Weights of a small transformer language model.
Size: 15 layers, 3 heads of 32, MLP 384 SwiGLU.
Architecture: RMSNorm before each block, biases on query, key and value, tied embeddings, normalized queries and keys.
Training: a variant of Adam for these matrices, 140M tokens, 4258 steps.
Each number is 500 + 25 x the weight over the matrix's rms, rounded and kept within 0 to 999. Layers, rows and columns count from 0. Numbers have three digits each.

# layer 12 MLP up, 384x96, rms 0.151, rows 96-240, columns 0-95
485514479491498462499476516527557528447551498506490476461478505514483490475488518516509472507472494490485532515450522522486520481457563464493516556492569515481519511542511557519480508510503509505518467521489510528479504508528488483482503504534491462497477489486513523509495471515491457511
502483546462474519504417502515522519515528529510466473486505519480520526523519481527525526458515514490554503485526511516460453444500478526520493472534483474468478470519530526493527490518488492452485562503501517524514476518489501462477481492504509524454501499496531550469476432492516482510
538518489474445518484500475541492493507512470568507516527493490487483519484521495505498478523532519502515531500446492501474501508494487519498484519487470467525494525505436441495525486516514476482508518565500510490470506522494518475495479476478498524518538487494508464480489496521501485470
504518487534510476510524480542520518525494503494507492544503531532531441526492492507502471479477525473469516550499486480534532507535507486498470505542511456528485540497492533522490530521476499518500519469524527499516541504522537491484479491489403492496546514487469537503474480554523483519
504548513503525509532521515491541495517482495527471486513536494517492533471510482479541482494479535531507494524513488504494533505493485513464481522482480500490483491487497534472477467520467457449508456514525561486473487468448527505519574492511502506529488498462525542450517502500485500491
487480514549482472519505516526506509466478494475504503462499448478494475487511516536484517534527545503503563464537489495481530516505510534493520497465514538447535466516466519491495487518523496498487462514507467497525521470505499516438518481507501510477500510473518513526468469546476497521
554523485517468535524515502542512514466559518522489501470488544547477504518484494504529500480514510538465518497504518507523506488535514520509530437493504478507491480514517540486502522499490486535498475488538518529499474556476486547540520470466470502451515504502501474501489537496446490521
469540516457488461480480452483469490534518483497500558473506522488517472482501451503453490519482532510528515516503499508532485542498467514558450542498472476481493514450507549488513476505463490464473495509520463472507523517517489496453545516515494477526464519463520485497512494473501490480
519460537441527458481463516547515500496538502532524500524500519486511518520497547461508533499479528535491502461481472479466488461541504485510486499524516512534514488489509449508522477510472499531515517514473503502496479488473516534516520479481511482493520465520464521491507496504515486483
510548506508531528554534562502499515503500496544467491516505479507506442510514504444542435511522532486512454508475485484501503500461525463538524476482500546462471485468530478459449481453502504488467526487451537521484494490520486507495505511502541509491478504446457493501480533480485497462
521462485533467492506490505517528455518528490527464527526498506512523491504521546499554475491466526506507496547512505511484509468499493493464543503548529504485504495527499477498527513490484504530519500518519537511471445491527535485471489554501523484499491491538523493474546523510495508476
505475485480530505498503504487465513534481464512494536502495478541517477473474512475466516568489468574455547528523507522499526504543496501513521539486500514482539529505523496493551481518495537538544496491536500497472520513507546475463486541509516467510477469521516496492528501478500506488
519546460478457530503552504452502505523508546464465521483505518544469480509510498485537494509487480462466559508452491536467466518509473484482471524488519502479494480501533516489494524484505501540497482527507501495506476522506535564500512515537448582487499475507512514477508497481500460483
502460529495484512504531550489538522524511484510487510516511512481509541539508447534509507468477453506436478503457487473506539526526486497465485517507523456492503491498479499452531493478495493489527560527540500498520555534532500519442505513473513488530462512485512490508470490491512503520
523518522486512540442492482501498497465525485485510539509498497493466458506458552511460480510551515534450482510495513478517480514500519498495509482515475522476500531477483497496487480477485552494530531499514508515520465528497491461456517481525499495507535491532485516534525525542464447489
508522492499526489518480503503505526510481495535472482521482499489493463505493579510540532518503485462521513517481511523452507484514526505533484459488487541496531506522478508491479501501525497516567527487495454511518523545497530499552488522524520516534473500473503481528515499517494570527
509502529514489467530488491441473499480482476511541509455503505511511529504504522494513519482514488471535488490523528523548510566531497498506539482462455490495526473477516502494521514471452481460522466522490517526460508518493513533506475519483516484455489504502528465482494477509494496535
516466510515540529536512489480515473450518541524497497536488480484470442496490494484491503477497467508502496498511474545526518486513473476459527539513465504524502516461534480500499515481477501488502496490497541503539521527515497534509532487505507534465502467493481536518485556494460511517
463494460514484509507477488533504520514507499488538463493517511552515506490471473542468504512511500524496508503484476453445505539478490496460503509498502508552511515449502496481474513465473528490528495486512502517506478514486503471510517472493515521518529486505505556520528488498478495470
493481508485470525533514511508500471472524521502494486538444478496515503505520484467509526456494526527537505494530528542474535502470509521534475501501495501522497517519510488496516507466463521507469468477522426504530473498487539507511515482510511500515507572470455496515519503503462496516
530520484473520512490505519480469449487508513506543495490525515506497530555501463485474509445497514508494495512488515511541514504481483541484508505483455488486495481508499471495483505535503541471523484478475502483502489465511541476443517504503518507486493518467443486511459476504469469527
462536521487495521494517512506510479484459497516513552478506551456485514476487537495500494449477547495483493498507504475497484507472541483493520499501533545506489501529502479502423482516504536557489482455521448493500482526483473530511538488503516533479516498442479502490507501507485480465
483530533515539492448510515503458501444521485496499511497527483507521476487517488506538501561445493480519509525572527502506457466517455556497506480496500481525527558511464460482507511460512539505501509540487555547540506515492489513532525512509498477519465462525496498480554495514498512544
547487538471520548538505545531509505522492483487542521498508463480470497544474546519501464510497486508518471535498508492489494469502507482498536486461525514529487493489472501535465519537444513482490514501494505490469508487527455489480540513492523497461479509491453501473457502468497485485
478534494476478458507512479510541496529499491495539493472484526495494496524525542479521480503486544493499482542508485494529511542501476495438490500492524504464517530516475510511520499534506526531552497529507514516485466521528489522527488494507522494469549510490537519503471482493529487548
533535491486485508529514505513494517518522521495505491537500506499493475526521524510508530480524530489451498534483490553476481536483532500506505503459483530477474508471519507523476516543476469530512525495496509486506485520484492536521513512505545487495509527491536527483441551507476495517
489481458513492521492500500487545512496486500531465502502515510524520499522499524495500501512537466481511456469490492480485523533497481490484495511459480510489494434543504516513528522476495491515532479483542486521490507511461504533514489520477495489513557498483500467507502489551477476462
510508535533514517521499517526466496513518484487486489485519466485469500425480487502514503509518521509476500406530528561466483470490540482521461427501492529492516464466528507527481529447488499514491498494493498534522534480504528500485500493503504489496499513506518511462501520507488448508
512525496539464536486483488487527510543489520524490511462471476502509507494537466474522524500498487490526537466448483511506482515504511472545465493513477497521466555526493495510519467530510525528488553586505535483507499535487514492471503489529480522546465493491521528483537499477524487495
507475508509471532486517483450555490468542510513541542474487503518514515467549494513548494503515552455535475491514507507508475497523484458480500490472490527508560533563519527530471525517504463480453494522488501478559502481499468502525516548543493502519529519525525457501505441477508523503
511458508464515534517501517498520530568503500487498498500463497495496491494459550502532516503489476507473541523495495530503446492510539497481527495449483540520454507470498482458463530527464543537508448475505521554522470504480506521522508473483454515467479508500501498510498474517521465466
502496484539498515527492481520536474491521541528548463500494464502496485519492504492500547498498481521492492517527506513523494517495507501466535503519510574449576492494460514497487529514461477530506531473488486486483464486478477494461517566548515503504517481521546509531509479509465500474
483450482457500552514491507483472474493492514556518518507501501504513498471434478502506556505449520534516476435483505483468542501463500494507517537532508513487521495544514508511571505531495505474487493541555492486485524475532496493492511523500531485544470515461514496488520497500511516533
457493505492506518495498530483515538501507444458449466497451465489491506507540518514493520485507501524555548525526540502510509481471525489489483521548535504496521477500531478477470508476499474519508493509487514481535511475461484491514504520539512476459471477489444501515517478516509485508
502510470450469523542525511523477492490530542479552476510495501500508505523479540486507505474461473527489514490503493513463512511453484498494489463491466542481506504516503509548502489518534465521479495494506537499506504496527541528498469498472460524530497480499498439496447483518463509473
474539510546521509489483475476500521511483454512497496509478477487484467477505506521480482509503490519544503521501508494532500470486457471481489470500539505536528518481462459492488472490481499483491464481479519467493521466512473491483485469522505541496521480467472469537532521464471473473
495491510543501484502492509525488434492532515437502562493498522452490509546486547494475479465510499478464488487501521505487477516483498516505526484521570481510494494527521477493521503509496523518506486532521463493539474527539503538476508509518549551513509472494514474492475532489468458479
456501562547534491527498517551511534479491489502503512509499508512461496507497524501557486519464488510482516438474461512475481519497532509554519522520487464509508522447497511483494445514536500493509511492515513516535483515505497473490496514480459478496504492527525454531462480498516508480
537459461505496494508479481516499532515505485497501539519524528538507452491471534515499519504518475499499546518497523501511474504439460468453482530552486497463446522449476488488497489506511517525497448513494453532527449458498494460546468475559443477490516488494520463502483509509509492519
523505523462522510492483477463492506455521521506550494484489474479471456506536475460480498478479518481533476494483520537465492527446560547486489505506480503495504514476516527517460474508489487459487484455538489511503482491489511467498491511506518509472551503497509461532478518510518476523
509486513506519522441514493495510472510441478535479554511510519514496482493448486510490503533510471489458536518488525500485493546491447498518526505509468516542477498512506482483519487503495474511507450519478490481483501491495524470466520537527487445470481520535487509555484497478500492464
511513501481490485487514450516530490555505512524481506479462543537496521511552502508550515540504499502545520478491514473490497487518494501476492516486475483514471474504539501482525494515533522475462479498473536474475518502519489465509483460505495517476502553487497492465494506455506501464
519524535500514521491510525517525504477553512480492500458487481491485521510513439474499495496488475548495480523492555465481523516507474474481514514488508488512494585465535456493482512503504458490536493482535502522463521498474523520471504505493463519509499510567495486500484548501512530516
499523496490508524527495509497476490525525531508515480458481476509501517511479506507502485475520488489515473515539509499519487480466525527502513512548516485521501552520488538485471504510477516520507530514524511510561552482470531458523502458504508489458484489491515518473523458539460477496
477486514482484543501490476487537514533514515499473487520453477475526490515513500496489497492482517535484422534526497488483501494507471526462468519491535520471520557509503488514496458542521478544442482542536514482512518552515476479492543509526470469471483510479443519513520554522480515504
526492503494491519539541471511498460481514525513466518472460523469478520490494461510511502510512496519485488479497511537559508491478504494530512503492518499525532484493511472488504521520534509477500504481498500486497527501438490501489459474521531506507463478513510473535496531472483482499
533489490513560502483491481493509499536457536516459505487516516534488471485491513449512480539483524504512535475516506492513538518520490489467491531504502473487500535512519479526513488523520501515513514508476445493493501512458485498528514467504522536463513513458533541491515497500485541503
494490463476483531514488558493469539492498511550491445488547493471514506493567485514487486465518443530496502520496467491542544509529497453529485510491513510458518530523522495508500539548493511499511516490493511515468519486566489511469507506487517511540494510501499482477523502502510457508
547502499483512493488490505473555522502487475508550513458467514522480531507493524505475500469501496504509518515454535430520504505492532458473508512544492516480486515518516503541483512523505483499505486521498524506457478498484505521502525533519508523467488512499470486509476509488510517451
482480517478519503525549489514467509487515505513461524514454466531483500508492506482504496481477506494510500513488503473522479551482479529538463465453513509536495488503531527462534515532489485522541532472527561489489487518490516539495524503493521512491494502489504493506485547532507488488
550526448514531505451484490494515475487503525522469507499503498538528511522518487527482499528543464521505514536549513472482551481523509512522529519493477497493522466502445463520504510532459499520523529524499501506473505505510558481545477516480494509491529512510465473491521496512511527525
444497500534511476478498523510525532479501539505513524497470474496499530474531485507522494523501501511464535513492494557527479502493478559510487504484520571528553455492530515462552474504454482514484498478479528484483489504507463469505520509517520516501460521542509494484467495477479517497
517478524498478476509505494518529496529526483506509498532488524477529504484511524518492530464536537522514501465482455509512480466472472509532479488515525494500511478504483509471491497515499530507522467556511536482510508545486499464464444488541473475512525509512479547516471529469499519526
487525499468521531525469470528482491500483456494517473500577508465528491504463507527549560480523487472461469536496453498505501509522537521471493512560531438484503477507500524488513510471523482515511589529488512505518504530481503502510536473491450511490490479490500529541482488482502530520
508481472517513480505445492494526515525510466496455472483492502496496563525515559501528511537510516500484494516480503494487513539517538495507514499460479485482533470496512521503482489546482467518530516499476433507516488483467478503493460499522488507506482539478484501534503509482458458498
510522505434502495517471490480471530506533504475522511513451510492482514515447507511480514523511478489515475501530473486506503538520476524448504473530503511509535527524534491501500487484444476493507469489542489516495477499474496485529510540496515535493492531544471500528516510492466541516
490506490493518509528483453518469478510493505511512510502520478525507476491498475543507484517527519533488494514496512516523497513458474499518445481517467445476495464501498504477492489518500517522497443466477488508533496491506505534499468505522486479471454522513519543493545502534494475537
504519510485480536519535495480470510513481524521469451489516488483471454472515570513493494497502467542489486511547482487504523501474495483516457481514476513489514522478509495499459536524435500533501497492477478479495471523500489533517505453488527505478483486515529511457502511532499544495
540487487488515518436485506492458519485488483466494497517500478518486465494507509527477517538489506519490518528470510519518486519531487488488556507508537524516504538534484472534483480527489487500498457462482495523504484487526476478494489502483470481549487543522511490529516417543479448495
497544515550490472485505510494469483551482464510487512465517489506491526485501530515522484542524502522505494482481471450494446529481494524467478516479479511512505471523507525457513511534554488504487537500521485516468495499522489485457537496527466497510480521520510516511480556484529502489
509514511492489485505449493490526539512517469476519500470512513445521500513479539523514517498512426452505527437518537463488523498521537505505512451495474531513501460483523471461547468488499475478514543493464497495557472496490450504523497486450484516468504513543511520508465461489530549466
534538482482510499523509554469510472478466501510485514498524510496514519511504528506484455531448502464520499483503481516548531466556496482510494517483479491462485476489526495536507475482506485507527499499514517500488495489507572531492536521498538485506516513501491507497510496489498516532
516492531529472498518466485494495508512531475441493512484481489521522475474503526544494531527526468519482478508545538532488509487466505485471504473496491495520512485523472520520513526498540524527494475446552529513514522504496489494495480473482496478461508498518523522491512468491478527472
471485508467447514489495494499493506478513524514478519475515481534525511535529496520497501493520467545501470447493496501546459529496481472494483487489493486475522560503471506491507491495473549447512511499497471526506501463519542475460524517534486520483474521475483498476478464517466515484
532509461496514541476518504511478510539465557443520499453518535535504479520496474512490495483500471506472535527470502513540517505505559503455505521500474518495513463525482511503492486478466475544495487473444471483545526537520558521511483496483525461519503456503486520474516467495479498501
490460522468501515563460476453537487489498502529496543534521527509460485507471468487479498540459533470501433507483478503488478504443514489478471474511498521482501489537495479503506480479557483515514477488490479541504520549525530500504475490512491525476514460538525435507503508556463487454
472492497508519502487500503540518502497466458494536526479507474470505497508505488548523491512520496539533497539524476507544494451505517483515522539512492530491465487472483483501529516493493490514485494482517503477503504521515475549512494491486526517527523501469506522469489485521522565499
447453519524481481581457512495506511511505499474492501463475501446475514510500502491460424534526454488457497513523492515511456509528487487519533537488505533505510489508464536460503515535476471516496496515517489522475509488493486497489501507414489484507506519508510508477515482534509509556
503560509498543503502510533519539512541490561531524468463523510474516507558487507513526501521484479461508503506458493482510490535488480463493508504518514511513474499486460487481501525476494517551558496500490515511458551495504531530510490495513535451538531486502509448542481505499496500525
495477508521530527527504475518504560498509497468448494493523488514505462493472507521479495485495498504512512511522474522493511492542502498478477455533550478460541517515504546478461479539506509529516465492494517491532511533484508492517541475469465498493513517507492497489509487518487473493
506484491515477526516510507481499535488489497550530453491506541475486455500440475500485519486501500490495483561499477506490537491526513518489528486488523519477530502475502509524496537525484457526514539500499511453436485531476540485513514512468531480530508515499537516473542483578508522498
537494486482478544524466476501484483449448506532505503521485511476493451506485438503539492480545499529518475497467479514522527513490518496484491463516491507537514560509509465521496494484494532464513488478483489460481510548511516504486534489530525539487526499559470498505515505455503484466
486510518516507495490526461464503525475498444510475480499484461496509480531511487520509484478489524488510471546497455559542490509496547506478481487478526475481533478471523520484477511550505506469495467538511522518485493473490508496489503495488464536531498520495541469454535515499519483511
476452510482454460517520527499495495475456502467445506512511506515542507529563496513517471491497503475502498526519501511511523492511474475509495474502515481458491514420447514526506481492513464514523484524473526470507503493486491494457524487485513557509487545496525516487497498481525512533
495546492466531488499463483471438525493513531501511474477517502478493487474443498492508487483503521520526550546550499530494499502538473490450481481553459519464516491503491511505510489498517541505478480480530457522465500509525481545531551539476539502503496514526520510481506473516516499485
496492506527504500509469488533506503488492555534503495491512521479459484528469497469530471465496507498493543504482515480476517504497495494519521507476548468509503466522457484486487508521489488455545499482530467520495475536503532515507503505485484469528499571493492499520493505525549495545
476559513506509518542489502475503521533480472456481514510531503501514483490524514517511507484506503472523446436514493528444526542519462525533449510500506479525498534517497496511513496458514507510513504477523515477557505487461525550463521465516501490516509472513473491492516498516510511518
486507497532506516490527528496534541447530488553501507471517504502503507490501537509533497508479462513474523494507469539499487523499526496531477542499502525449495471507479507506513484503482500530493507497510492514498493495504496464521457519522454542510529495463544504481499460514510513521
489480481505501519456523494508468522503519467540513490503452509486520501534525492506498514498521484454479467496491490507513487524520468479539478464549507492524517505541481489505523495494457503530575496494477511469457478528506543518495516509494470517499530449528510501520511476493481493523
473539492501528515463428476478484479477504493477518467518536492520537501510511505524545510491524474501447453479519506510473515463512527502530520474527488501551474541466489479500518523454494521475474506453475515470518558515475532536532477514520478454451475510529477515537529493520501538493
473527546546507518513536541504546515471474514522470450496484533458464478454473521492481469486504501448485474505544545514508560515455534516516503481445540486466498475509506476512442482524511493523518536536490496454537472454523503517475462474460483483436520529517507510483495446482526479548
485481539524516497503536460513479469498472529509468512481495486490520501478493493495492506474424497511481510524472481510533475534544527531540521521445501504510517479498494483478477491499501462487501482497485498507502494482532492552474523521488508488510508471487514508503463514530498484520
520501529535492494503482486503493490509546480497470524489465528476509442511474524525515506483527488502491527514521472465519479506537522522525524546542508512499449492480483499474514508499510506508528486521460470492493460496497449472519480510513522509485512459515466522502493521520490539498
466539518474470517507524479468439506526489521475461498508516511472529491538533502523488516507478489566491531487522452491500459474522490520491478490462524494496505508519516508505519507478491519508488474518492500519534479518532491514475503508479505471497521500515529503496496522483518467533
527494511452513496516476512498489521490483500498497533458497465520482496509480566493489502539462496491492468517492489512484522488513490443455518515424508532482494554498516488498431539496502477544538508524469531488496423507513496472533473502521526498541506521478513516463539478526488536521
538527518481532529500457558486461464499456485500500445517506456471509480476507519513463507498506506465500470514466490496503516498514468459466476512510505524501510548495496475533463514506514498480513509471519497483495452529514534485513517539538536493473484493510512503469501508508502470502
520519505499541506522503480547501512487510472494516524507464491513491514531437481513471461527498487482476515528505490487457545527528485511497494480490492533505490525497482492506499527518495514474503532540507479489482495509463489511488522506495476514463468517445521503498473484514469509506
510514478437523509496516492488534516518500451515493503526516495533503523535462510491487547522512531495485504512442522538513518493506476503536556499502495505499503512481520484523489513484529443523526498505526501473496521527523526496536500519514480526441486472514549489447530549476513509519
514477558532490479445475493457561498486515494507537523472509515514498468485507527497468496489472544531516520497516417510540448505485479515548548486531506517459482531489472536516538507461486485452446509546513468495544455479558494487466541458510466494489527486535517509504531471505507509486
515486514484489557483506466492517528494499500508496516529548530536460472492507506488491481512489510476502484480494515529526514447534529510534504503500492471485509487489460508491490480449503512492501503517465488461508517556491493486431494493483470542520487484489447507482504479490489478530
469507424520530501486541475487517504504475510506504520454476584472520481489471454514497522508492523475511484527531512500472479522525477537534491499520522485506519497507482508479475483527521458521487495490526545457491479536523509546533496509465435491476535539524519533503533487542504504537
463488465519526506493541475471511480519456571542537472498524518493499497483529519509497514522506493512518510499512495506512497481513505485499527494531520500491496558503483487458487487519523527497519491478516514482495543527526503466504526553514488521531501520523520500462507471489535533499
485515463504500520479489542478470530465526500533489487443457477540491497509524561505514504521507464488479511476523514516491522474494497513514528521504466509478495484537509494519521445539508532546493515495486515518503510463502508492534547547448481481478505513493495477506494482532499472504
519540429527551517477518514465510489500486505494519497508491524483540535484514506462531502458532468494537469522493565476475480514505525501503427541508545529528483551489501477535545447499539497489455514493509512474508495480505543507482505505476507477508503531458493491514521492490526554507
511498493522539493515506485521529480523495464486465485516541487475490543521489486513489504492498515484471551483517511508495521551517493506503509487532508518519501488437484485512481550514499499510531504522547501472512488513503463507460493508526482488524508503483516470484476477516533508520
452504462558526506476480524466476496521464475446509477543532503489502468484488557486516494476511522528481483531493492493503496497558515443487483548476492512501544505483516517501541482522501486521547515486479484518489520545495499487488514490446481528518476535507514511505507481497518513462
482569423501484506469492527523493492491504525492517497518490524474509490540524484513503435503534534520486482494508527509544507477508467492504510493516506509530495512500527547498497518512469489525540509469521528484501471473544503492507511512550490541508515493510526530474492499519482491492
475522501480541445539481561486466485508500535461518521509521512510487468515485447548525494491473455458460516507535515487482472485514496504450508505509468478486484489518501518533532498481496533490521516497478501532526527483520482539480519521493462510524506472462493488508483446547471529478
465514490523482461488494425498494529522479479511493491526504501513475507540504498481501501513504465474530477532504487477513499533522507515512478504482521505467486511484513543484554526507493460500505466498520535517521484491519520515500515531495480518468498529511475472463438500508550519482
449489496544497480504516521504545494516528499521510508495526495495496529532498499531519495518474473509524478465534455480475486492486481486505488510502494544502501508496494488544493506507488496522511499472486518498470548506472554488541502511515488489501448503533506528525526484484478466526
509562503488545511491504478468466473493504502508507515435527500536508525454455519501493500511511529496482518539522462505468515491527513514485500504504518522521525490511494475506480507493534507510555490553522503474527452497578525474504538514502523485486504473516515489531510499467487467474
517494500482510494494511513455524510477552509516522500504536455531506499538481456479526524525512505492470498509526509511536483506478474488487509491511461550462520482501520502538476476518446506534458452515487481490498475483506533528450488461463535542461575530504443478522534426565453445486
483463495508533495509524517514531502498470531494509532473470493483542530494513494500513445506469487460516515470480503469529517485524609481485481477469563436519486464506480506511454485522550537483491504453505501500529518488461477466490497514519506502501441467467537531503461483469547545499
506501502505534523519514470486501528502497480487493490496457535539519530500490501476518521514473523456488481538491503465512497499472501512480498476530526491476518466518521478509470510525503481482504484503552489486442492503531470482499496526508520467479507462500542504505482536468491488458
505558559494517536477508477531469506525519474508499497471520559535534504539531506510481498527506494471501496536523539470526501504492488518507467502513514538518472548511499494510519495486522517513492556491471509447508546525497475472473523507540473533481461454483567501493530476504512477521
459506488482450494479482447515480511514474480511459495492553522453522486506494543486501517463508477532476502501529513497501535513485471470494440507518485495469524551497536524488481542479511502493463515475520491508468469514511546483495513509496503476477535506502525462496518471477515487447
558472517510490478474510468500506498482505512475516529517530522512491506483506489458492443494498515511480505448515508517464463458485528500515519517437497527490532498497460540485488528523492513518524444485509523529486508503523540531502512401457492515515505536467532463485479483477483466499
450518551500510490499491533545499497469495478485512490489504550491494513470517507508524481470475484507487458485529461512498505521485522548508509474477575446515460471529507525483524527514508485520444482452459526486501471514504480499525501490514518551494480469483505481534494484512548526502
475470511488453461518542462521490479481538517481532464513509522522473508514512462484500509533458467475506514448538539506484512476454518482475502484486446464478510436523507469508521507480496508481496497520511508507516521441527505511508520475487478478478502484497527531562480516548506516473
509549511516516524509522482523499520516479485527470494518490524485476503514488490500477527519497510497476535537535552522497429497519470485493473525560482510501519517480491534475476518537524493529544459487469516519462538489524498522535511513496490516471518502503497499510491482488487482467
485499464493545526556514573487497475515499514513469540481488531530521482476516516508538503450499529450469508545463488483527525484521504512481537481553512513491533538466487482545536549483496496511542534529515510505468460496519493535503527490506443528457481493479520527501477466468508514531
488493463499497538458496485516518482503520488513571524538502476454517431466538474518520504479494485556557486433496457474474477486503525485553458490514462463491509507520465544516472489499465513503490480523546454467460463525485496491507470475526493508527468481506453467477501470495503508525
486505523511505533517547500514499519488564500474555517522462529494504540499458455494509527483482483468497490492509487493506538520523433478530528465509500497464552465513490524516514512458428496508488443501503521508518515500471500519513477474471475474472526507481483507534498500483492494519
525494508497499494459518479514506490521499499522498490527452485515517476568473469497507490560470505458494501476544510539521509500508480478528494500494478494478485513518519511445464504528528497487489447501477494519510502522445526446485492481521499501489454523495510465521542501524499497498
512474499499468504484502473504496514470493487540479533498453497524478446476541486462495514496533479526518493496489543471487499471477523529527512483479521512493511503546511504539523472492488506507461525446446443513546506517531496532506533526460439525517516533503495500501496476502472506481
550502562486506506536499485456482485493480471470495532518513520514485483496520505499487500510514533499475538501493507536505508523480522506495464546529476441538535490486507488499490497488510549493502453505489495457505463491528501510446487498520547510513500491519544476500492516526465488504
481522470551553485495475529482486513493499489475503488487504502524538500490547502481531502524512517465477533498483476495526515512549467505512471497512492492472489495434510512526503514494470479531509444497445521495542531495480514509518512510509519514504485528519461476468471482508485511538
512517492456508473500506499447513493490457500505540469517498491519512523506490501505491542504453494515477517467534485504496513526499515504567473555529513459512529485474471472495521564487510541477504540451457470496460475497497524485461519537451527488535482491496530494517504552505488514484
490541497522479569494484507503485517518515480532515520465501522530536497481483503522492507533514487490471518535500488522511491487525509491475519508520515498495524530501505500512516474498465485501511542514534537495484504502527480481520498498514484486487494486492538488502478450449477507488
507455478472578522478549517527499504478492478509476496501507477506514469493468518502505526479515521531479518500486516518507472509527500497561543482485543549487504471500486495488496541473463492512497517480501473529440556527511449499481535530470543530466445516521558542541528514486476504512
506525475488489527513520510492549500498493514517522534486485494484473505505487543479476497517536523516501490511514478517507484494517472474502461546493473512483483499529536504476543504491525513495535478538510509470499493508498433539516477497457498525528483492509497556511488500493490503503
466460470529482528555508490501516498466512494513464514523519478457475503498494464483526484525460459506536503468511527501511524496525492505514487497518527514503466474522522462526476468490491474485500476514491496501497530470494511497483535511513487509470481498491533501528523522492484514526
529504495519590466515472479503507497488493488500528473475501492496484500464513495495507481500508522547481491489522496504521543527515492494469501494504484500467557492516535498515515486511508482510469499540490544498493504527483485468506509549501524516482520481498535523488489535473479477484
506507488546529464535496509464511490510506509472516524552532484535495479525527448486544458473441512516512457461502477518524520530534519439500439510537463507499539507517494531518517484492477483461518498455484537525508458518498480464484500479450476510510492490520475523533495525502503529517
477520477529493520524548551493531546491465497525508458483499486490521518483501533498489518488498469477538481468507478487501557503470490495527493504492509549499504472496496499506529518484493493536528532495500519493515472483478547513512445514483460499484505511486489493514459498513559483483
448473492505508511540555493500500459470472478512506520472505498549483505546503510498559525536481506476499510467511477491479483473505508492521482519476496471545527497480497529460457453499517516469472513523482528434534549480493498480460497470483494477488515495490518536527489512523510533467
512505491499498490529479504487486491521504517507470504526493530558518484548507500487483487503490507552500496534511511517471527480467505464497515492527487515489487484466501515520491493531466491546493532482512460476497506514516537531553470481482505482471518509504485509534544485486453493491
498517519514488534507486445515483526449509464516504496515514525480467510505494486538498540515460466490491514506532519535471519485478414465517516490511507500494461496469497529520502453548521478494497478458513503441497509488468507512509457438507504490501498503494485493513500459481510485492
487532531505447483524506540539461496520475485511514500512491516499514508511479521505485541479502529480532447504511534485513533524503488478459517473491508539559516533522528507520480548494502491495492513515502499508511482491490479505456513500487463474507496483512537499517486508496519497494
517522522469521474508532528472535483478512515556481556496503506513488490480476481496524498499494507482499542501504516503489482522454502508513508524497482537493504467469544535523482496484491487463509464546493499513491463486493510498534513503503502522483517498494489456476520474512466465538
513455509557450437512462485551485497523515503479495484473536526529502537513505519509459470510518516503494532473507516464528494479507507487513514491483487536488511503493479496545499539537503469506527500481517464487511541481506461468519484520480487494533519511519490521495497472487485451464
519573533543485486470483499515509477514512497440499486499444468531507485519574468491542461504503489551497459524514515486524509509431469522481506514468561498506474475509490501491517492535525514491505460455478531486519519520504510498403507493496517485483495512519485523541491550494488502510
533571484503471491504539478506501520491551525511532531521519494531479517525488493481494530522465482479486491484473496495498510553522491503485513492486512494483491527510487506485536499545456530516503508520489511513498503489462493509525516455515468511525518506494515494548497458506515510505
480487461494496497510501499455481509520510484524523494515491469502517497531531498501463462530479460489509525498498526510516481475487458428505479462473511502532512489510465476485509522484537527479496470482470524496495503502494489515520497451513481496478487493538538468489498543500456516467
516529535493516470515515540509520488507497479521485503561488497490493464498477536467470507527505527510489471527465524513597456495500483513480515488514483490554484508523491479496541520517482532475495528463469472511493492475484474484500480471491483472481492470491479510492482515494473515483
518539487580475486514538524447467485522516498532464470534502451475495487499527535463508534544502483484470491552519457536487539521515487555470492516488493480515502495493504504518447468496504505518483512457525499479478553495484516499468505495515492507446516517471498513505484525481483484512
516521504508541547485524468510501479481490498495488470487507511496451481461496521491500527519451538483501531467498484472472535468478482519464512535432502502467487490549497514511475471480448494442508522519507494498516482506504514505486464510458503534558459466503502499457492505486503510495
523501488472522519534485542468508528483484504468499539507468485517526474507534516525520523485492494471541517509504474458509480450515525508501529506550521509512520507506476528503501576471497485500515524551479478490449482541550482517501500557470520571487479479492506494499482544509517497538
476489474486452505515526520502481470524455523518506485488521488524491523526513516515569517530480509510520540480480495523509501541539511486522465492517485473495471477512532500495510542508465465524491455492464492507521495487447479503486537488503538513516470488493471488508508538562534481531
504476455489492560488515529492495482533530443522485466508529514522503552464518513519503511458530510493465489509476463488510494541504527535515487509489520520491522510506534495520458493494473497509436492513492544466524529499544466492492498520520465519525494471497540491471461487529497515497
440549473489481492520534477514472511496466527467473520492505483491503449500528473489497492526490517553500469531519469505483505532514496515512491470492469510506504473462490461498506504545489462492503488490506502447476497461539492507512463474455538445495485534463545484501486489471524477488
474475508501519505485503537452503503512503484529524507540495514524479467492499494474488509515517497460515482504479509499472505529530546537475545457460519518503517459534546506515490480512482532531475507493493503510449465512534511490509487535483563502537508528482490516512500480486536527501
506477518496522481557487493497484447505519525456500502519474489499490536526490531506455483482495515529457509487529514464484455522490474502460502554492536471511503512478525487489530521524528492520512474535510440464506463526495519488524529493542508497484513522532514521495473480501481459518
498460524520486488494480524502505491491481471526495486512486463506471469517481530489480498481524525505466545495479486512504492525501499527507516487532493486520474497477473528490490514547534493477483468513476506511499522476489452477461469540480515467533509476481509504510476482516505479463
442469500501465492470493507535513502522515516492513482479523454495540516513513476511537472520484478479513483506500524513524495504524511476478479453528497505526500501506481447472496509502499518478523504480522527491526542440521508495505526487470501492562516507483517509537489480548507514533